Part of a small language model's weights.
Architecture: LayerNorm before each block, learned positions, no biases in attention or MLP, tied embeddings.
Each number is 128 + 32 x the weight over its row's rms, rounded and kept within 0 to 255. Layers, rows and columns count from 0. The size above them is the row's rms in percent of the matrix's.

# layer 4 MLP up, 256x64, rms 0.188, rows 80-104, columns 0-63
size [120 109 108  92  82 118  79 104 114  80  99 102 120 106  99  79  96 101  91 104  94  92 124  93  97]
[[ 89 100 112 109  68  98 160 149 114 140 127 109  87  94 146 144 151 170 138 144 107  97  82 122 102 151 109 153 145  92 141  79 119 201 133 151  99 167 161 178 157 141 199 141 127  94 147 156 106 112 145 110 148 167 147 118 139  85 152 133  83  48 189  91]
 [ 53 162 136 186 153 152 109  80 162 166 151 139  84  83 196  98 148 130  89 115 140 137 130 126 136 140  94 177 118 185 149 130 159  99  50 156 110  88 160 104 122 141 121 168 138 121 151 123 147  97  79 102  80 153 106 142 171 150  88 134 145 113 154 104]
 [120  97 152 169 149 161 157  80  88 128 121 150 142 157  45 139  71 123  98 143 100 136 132 161 110 166 152 146  86 148 119 143 185 163  81  99 120 183 191 157 147 117 158 124 119 159 142 117 137 157  84  73 171 118 121 142  86 168 110 103  83  80 104 153]
 [133 118 186 136 100 136 192 163  87 163 128 128 124 138 134 158 145 142 106  85  98 118 137 136 105 141 125 171 132  93 105 115 127 175  86  72 139  77 121 122 127 192 150 127  56 139 159 170 104 165 105  55 126 142 130 137 146  84  50 161 179 122 141 117]
 [106  84 169 104 134 153 163 131 102 142  95  82 107 139 101 125 168  68 162 179 153 138  99 121 128 175 115  99 122 109 223 134 167  91 137 113 121 154 197 147 106 112 162 105 158 135 144 152 160  87  78 128  93 140 158 178 157 114 103 144  88  76 119  99]
 [144 131 135  83 149 107 116 166 120 157 152 183 142  47 114 164  49 123 127  67 115 153 117 179  93 109 121 139 123  98 132 116 167 166 119 105 194 131 162 139 165  99 123 159 128 108 102 138 164 111 160 174  69 132 155  92  70 154 156 132 119 171 154 109]
 [ 77 134 140 140 114 156 113 143 134 120 168 173  77 120 174 141  98 115 122 179 134 183 120 123 132  83 120 127  89 172 109  89 172 143  90 130 131  81  96 171 176 113 149 135 167  71 105 121 104 163  98  61 135 148  96 108 153 143 175 120  55 123 184 154]
 [ 64 168 135 186 134 117 114 116 106 153 104 166  74 118 152 164 107 116  97 101 142 165 130 147  89 194 125 106 109 170 129 114 135 120 104 137  40 167 105 137 136 133 183 194  92 103 100 117 114 126  64 133 116  90 155 110 159 178 132 152 168 138 147  97]
 [115 115 155 116  98  80 165 163 128 141  92  90 144 111  56 167  96 103 171 104  91 169 116 108 142  84  83 128 121 111 145 164 131 171 153 163  65 185 142 148 190 130 129 183 146 124  40 139 121 135 181 156 135 126 111 150 109  93  88 141 136 125 130 130]
 [158 112 160 104 141 197 141 174 151 151  99 156 132 104 114 102 104 200 134 137 112 152 141 125 119 176  84  95 106 111 128  80 133 133  83 125  83  96 158 185 171 112 101 105 188 142 111 142 133 104 141  93 142 162  55 157 117  97 116  50 152 149 111 160]
 [121  97 116 103 120 162 163 136 128  96  55 131 124 134 129 149 114  88 139 140 119 103 121 174 169 182 145 145 109  45 191 149 118  76 177  98 124 167 171 115  69 116 120 149 125 192  70 121 152 150 139 158 120 141 171 134 149 130 129 138 191  99 128  85]
 [165 149  61 145 112  97 117  90 165 142 190  88 102 122  95 145 108 116 163 152  85 189 142 113 106 136  63  95 102  91 112 107 124 135 128 138  58 193 140 111 192 127 134 157  90 195 191 157 113 127 127 148 116 140 138 149 114 114 130 117 109 112 142 170]
 [109 143  99  94 130 139 164 102 165 143 119 142  83 101 127 174 112 142 139  92 112 103  84 123  72 112 122 156 105 180  97 189 148 142 106 182 210 156 119 155 107 131 177 152 142 114  35 132 127 129 141 160  78 102 121 114 137 156 138 165 148 104  73  87]
 [143 170 160 107 143 160 179 131 158 106 112 132 153  93  84 159 108 130 187 118 143 130 133 118 127 122 142 217  71  90 151 110 123 180 151  94 112 105 109 118 147  44 139 160 138 146  95 109 109 131 169 116 125 134 200 113  97 100 145  51 116  98  97 120]
 [ 68 194  92  88  78 138 156  98 101  96 144 148 115 130 134 160 152 101 152 117 169 196 109 152 147  82 125 148 140 144 124 135 116 185 126  75 125 125 118 111 134  34 106 121 126 142 131 181  89 108 134 114  95 123 170 107 208 142 137 147 143 133 112  83]
 [144 171 111 123 103 153 153 171 119  99  70 185 164 131 152 138  80 112 184 117 116 100 163 134 130  82 146 186  65 106 131 167 129 103  93  58  89 160 114 169 141  97  83 197  91 179 151 127 109 141 131 103 171 129 104 128 140 125 142 128 144 165 137  98]
 [100 131 140  88  75 146 100 105  83 121 141 123 123 182 180 111 132 121 159 155 115 109  55 168 143 165  77  99 135 184 154 150 140 161 164 109 160 150 160 153 141  90  89 140  98 122 179 146 131  74 169 111 111 107 115 161  96  96 141  68 123 112  60 156]
 [121 148 109  89 190  80 170 167 156 142  87 132 170 126 126 121 127 220 165  78  94 113 133 128  96  96 176 180  67 122 118 115 106 189 119 127  91 151 162 154 108 158 127 145 157 155 103 143  83 125 107 161 101 104  89  78  94 136 143 124 109 122  91 112]
 [ 89  93  85 131 123 162  46  88 158 123 123  66 129  75 144 125 153 152 105 103 134 120 104 134 121 153  86 143 130 173 184 148 124  98 124 145 122 129 176 137 138  79 174 114 167 156 141 127 105 142  86  74  89 145 139 199 168 110 143 143 159 108 200 138]
 [ 90 182 150  99 130  94 210 122 122 155  99 152 141 170 155 113 128 131 160  92 117 138 112  89  71 165 153 176 113 164  97 141  92 149 144 108 158 140 150  99 112 127 130 100 159 135 103 149  66 120  68 148  92 112 144 151 142 156 144 136 139  36  64 113]
 [172  76 122  86 161  93 121 124 190 160  98 130 122 177 106 144 119 102 187  90  79 112  84 111  83 132 107 113 111  80 114  83 137  88 194 123  90 163 142 196 163 122 145 104 158 132 116 133 119 142 160 128 187 108  88 112  91 112 168 111 130 117 154 168]
 [169 113 128 125 101 141 133 132  94 122 134 126  89 139 153 150 140  94 146 119  43 175 110  73 140 110  97 142  87 184 167  94 149 114 155 197 182 103 127  60 112 123 180 143 142 138  88 144 128 170 122 168 155 132 150  80 115 153 161  97 153 164 118  70]
 [165 201 133 116  99 101  94 167 160  90 126 137  89 109 219 143 117 161 126 120 111  79 121 167 136 143 122 126  82 145 157 139 122 191  99 108 135  74 177 123 121 104 114 145  63  90  66 133 134 135 110  92 123 142 179 133 112 120 173 155 128 121 152  75]
 [100  98  63 107 166 214 128  91 123 121 135 164 151 140 181 134 155  67 134 153 172 172 133 159 135 119 160 127 107  70 106  95 137  92 119 152 143 122 127 147 159  98 184 183 113 103 147 103 108  88 133 139 117 140  85 165 144 167 178  97 139  89  79 111]
 [136 152 175 120 189 145 109 120  88 145 105 151 115  94 161 121 180 136 115  90 100 147 118  56 133 203 106 130 139 146  67 120  81 149 142 158 129  97 160 153 130  93 143  66 143 133 104 112  99  98 135 166  72 147  88 174 156 147 147 104 180  71 154 119]]
# layer 4 MLP down (transposed), 256x64, rms 0.248, rows 80-103, columns 0-63
size [117  98 107  88  69 118  87 103 109  85 111  82 124  96 128  84  92  90  95  97  94  84 111  91]
[[148  94 135  93 178 121  95 147 158 134 176 178 138  87 104 172 184 106 120  69  77  94 107 139  84 117  77 155 162 170 105 120 154 130 129  60 131  95 175 145 151 158 143 170  92 115  87 128 143 140 157 143 110 168  99 100 200 126 111 101 108 103 150 113]
 [202  77 167  95 133 116 108 149 145 179 107 103 165 185 152 112 162 134 163 175 124 160  80 100 164 132 126  85  95 113 117 148 111 108 145 157 136 155  47 122 119 130  59  97 119  85 155 111 106  90 140 173 179 147 115 132 132  97 113 175 150 125 167 119]
 [170  96 182 133 119 103  51 132  75 116 133 111 145 172 167 119 139 100  89  85 137 120 134 239 138 143 130 100 151 100 124 106 140 130 178  85 128 120 144 120 118 164 118  82 162 126 105 115 205 147  99 104 118  56 179 126 124 117 126 127 122 126 139 116]
 [109 138 102 105 132 106 143 232  90 180 159 111 114 158 118 111 131 103  74 151 133 140 147 114 127 106 154 147  92 134 135 126 179  88  66 150 165 107 147 144  69 175 139 100 159 138  80 139  90 117  92  86 114  92 149 163 148  64 134 138 111  87 176 121]
 [167 137 117 149 166 109 207  55 133 133 104 141 113 128 148 114 123 138  55 111 118  94 144 145 122 138 142 133 132 146 105 121 157 144 180  68 144 119 165 116  92 145  77 116 143 107 130 117 166 106 130 126 131 160 221 105 107 181  86 132 161 117  66  75]
 [108 189  94 167 118 164  72 145 142 128 159  98 146 159  96 108 121 152  61  93 161 119 100 148 181 132  75 157 125 117 184 127  76 183 115 111 117 152 174 153 124 132 159 126 132 174 133 157 130 149 140 101 174  82 119  96 106 115  47 111 118  74 135 136]
 [150 181 155 141 191 125 104  98 167 141 147 150 130 132 141 149 141 101  65 117 105  86 117 110 142 163 139 107 186 149  90 134 133 158 186  66 172  69 145 122 157 138 137 134 121 122 137  80 121  99 104  36 124 157 115 121 115 130  99 153 118 191  97 178]
 [ 97 105 130 102 125 137  85 101 139 131 134  82 146 115 126 159 107 117  62 232 122 158  91 147 185 147 112 151 108 122 178 107  97 150 119 144 120 147  63 146 110 125 168 137  67  81 115  70 120 172 141 181 157 172 128 150 135 115 119 118 166 140 130 177]
 [114 137 157 126 212 102 110  69 107 112  81 102 103 117 190 118 156  59 110 120 152 119 132  99 105 138 136 165 119  86 160 141  72  96 114 172 155  90 124  98 107 165 131  98 161 173 198 168 109 121 109 149 151 160 148 132 129 155 115  79 128 173 151 162]
 [155 146 138 120 171 217 117 141 105 132 132 160 110 119 110 108  89 146  93  99  99  34 147 199 132 161 136 122 157 159 186 112 135 152  70 110 151  95 160 110 138 140 142 125 127 148  94  32 127 113 122 122 104 153 136 127 129 122 136 103 121 186  96 107]
 [138  77 154 151 135 120 149  78 177 176 138 167  87 146 111 143 125 125 104 105  86 152 132 155  81 171 139  71 115 143  95 122 112 141  95 135 191  73 135 121 159  90 148 164 179  80 139  92  93 157 123  95 137 150 119  98 133 102 144 156  62 140 203 159]
 [130  78  49 174 105 171 168 134  77 129 121 125 124 130 118 127 127 169 107 137 151  95 121 156  99 108 153 153 105 109 137  78 168 123 110  94 173 144 111 100 142 128 184 113 129  34 141 124 115 179 127 123 180 102 190 146  91  94 159 123  92 158  89 147]
 [158 106  93  84 105 141 174 163 159 113 152 147 120 154  96 117  80 142 181 132 101 131 111 100  70 103 115 140  74 137  89 142 218 134 136 152 137 104 115 128 138 169 211 146  64 123  75 122 164  97 161  88 110 127 137 111 159 115 173  85 150 118 118 125]
 [110 126  57  41 134  71 120 162 134 155 128  85 101 110  61 112  89 127 136 131 102 134 178 107  99 114 116  98 115 173  97 165 134 163 175 129 135 137 124 195 159 122 156  94 143 147 106 165 119 150 178 143 188 144 107 129 123 188 149 145  83 133 139 124]
 [ 92 179 129 126 168 143 113 122 145 153  72 161 131 144 162 127 143 195 106  57 110 124 136 151 113 129 149  83 142 182  93 133  95  88 108 156 110  90 108 118 117 152 109 125 167 154 112 100 155 149 227  98 146  68 131 140 169  81  70 118 110 143 144 121]
 [163 208 152  77 155 147 176 165 128 125 139 127 123 144 133 130  92  93  76 154 148  75 171 126 182 132 141 165 155 116 144 123 146 103 171  84 148 106  96 105 118 124  86 170  88 133 133  74  74 147  96  74 119 156 146 130 159 157 103  81  91 166 112  91]
 [106 125  89  86 114 111 146 151 132 120 128  95  98 145  71 130 220 112  86 136 104 151  85 137  97 133 128 112  98 118 103  80 149 122 183 157 113 157 126 160  88 130 141  98 123 144 134  95 118 179 185 186 124 174  85 139  86 112 169 154 194 116 154 180]
 [176 145 123  95 159 134 172 117 176 106 148 141 158 104 158 105 114  76 110 134 139 153 160  88 129  64 120 122  64 131 136 119 131 112 140 206 108 118 197 108 148  94 108 133 127  96 131 146 133  99 112 144 154 110  33 100 159 141 144 100 110 203 166 113]
 [140 173 109 138  70  98 160 115 171 167 120 109 114 178 117  98  93 143 104 149 114 110 169 132 164 122 168  97 132 141 110 159  86  95 151 138 144 152 166  73 125 107  86 181  53 123 131  72 131 147 140 157 169 122 169  66 111 105 120 162  64 155 173 133]
 [143 100 147 166 115 159 166 115 155 156  81 163 147 133 188 111 145 182 120 132  89 130 129  98 156 114 137  81  88  97 119 132  99 112 202 153 105  78 169 124 190  86 107 149 160 162 128  82 140 143  70 123  61 136  75 134 140 145 136 101 147 130  91  79]
 [159 143 155 111 147 140  78 109 110  89 171 138 159 138 159 172  77  96 147  89 112 118 110 134 167 135  60 133 145 194 151 126 152 123 159 119 168  69  95  64 139 159 122 124 139 130 174  89 135 127 115 100 127 109 176  99 142 133 125 132 149 214 112  58]
 [106 118 171 141 139  95  69 163 110 125 143  93 173 124  75  86  60 134 101 116 133 127 131  80 109 169 102 121 107  93 107 204 103 109 163 130  92 198  90 156 157 168 185 134 106 136 112 154 127 149 110 104 169 113 108 162 117 112 172 175 124  84 113 158]
 [100  88 185 107 173 109  78 139  84 161  87  86 123 119 166 100 129 121 164 126 197 122 138 166 157 109 135 130 154 218 105 163  90 108 117 105 131 125 134 114 136 123  72 102 163 112 104 157 126 125 120 119  41 145 145 184 115 113 191 107 117 141 127 142]
 [161 192 114 125 121 106 127 127  91 101 130 125 117 140 107  87 112 107 162 111 127 140 119 142 160 101 120 179  73 140 150  94 113  76  89 205 115 109 122 205  92  79 112 176 176 126 167 148 117 136 141 189  64 179 109 149 108 163 157 105 102 134 120 102]]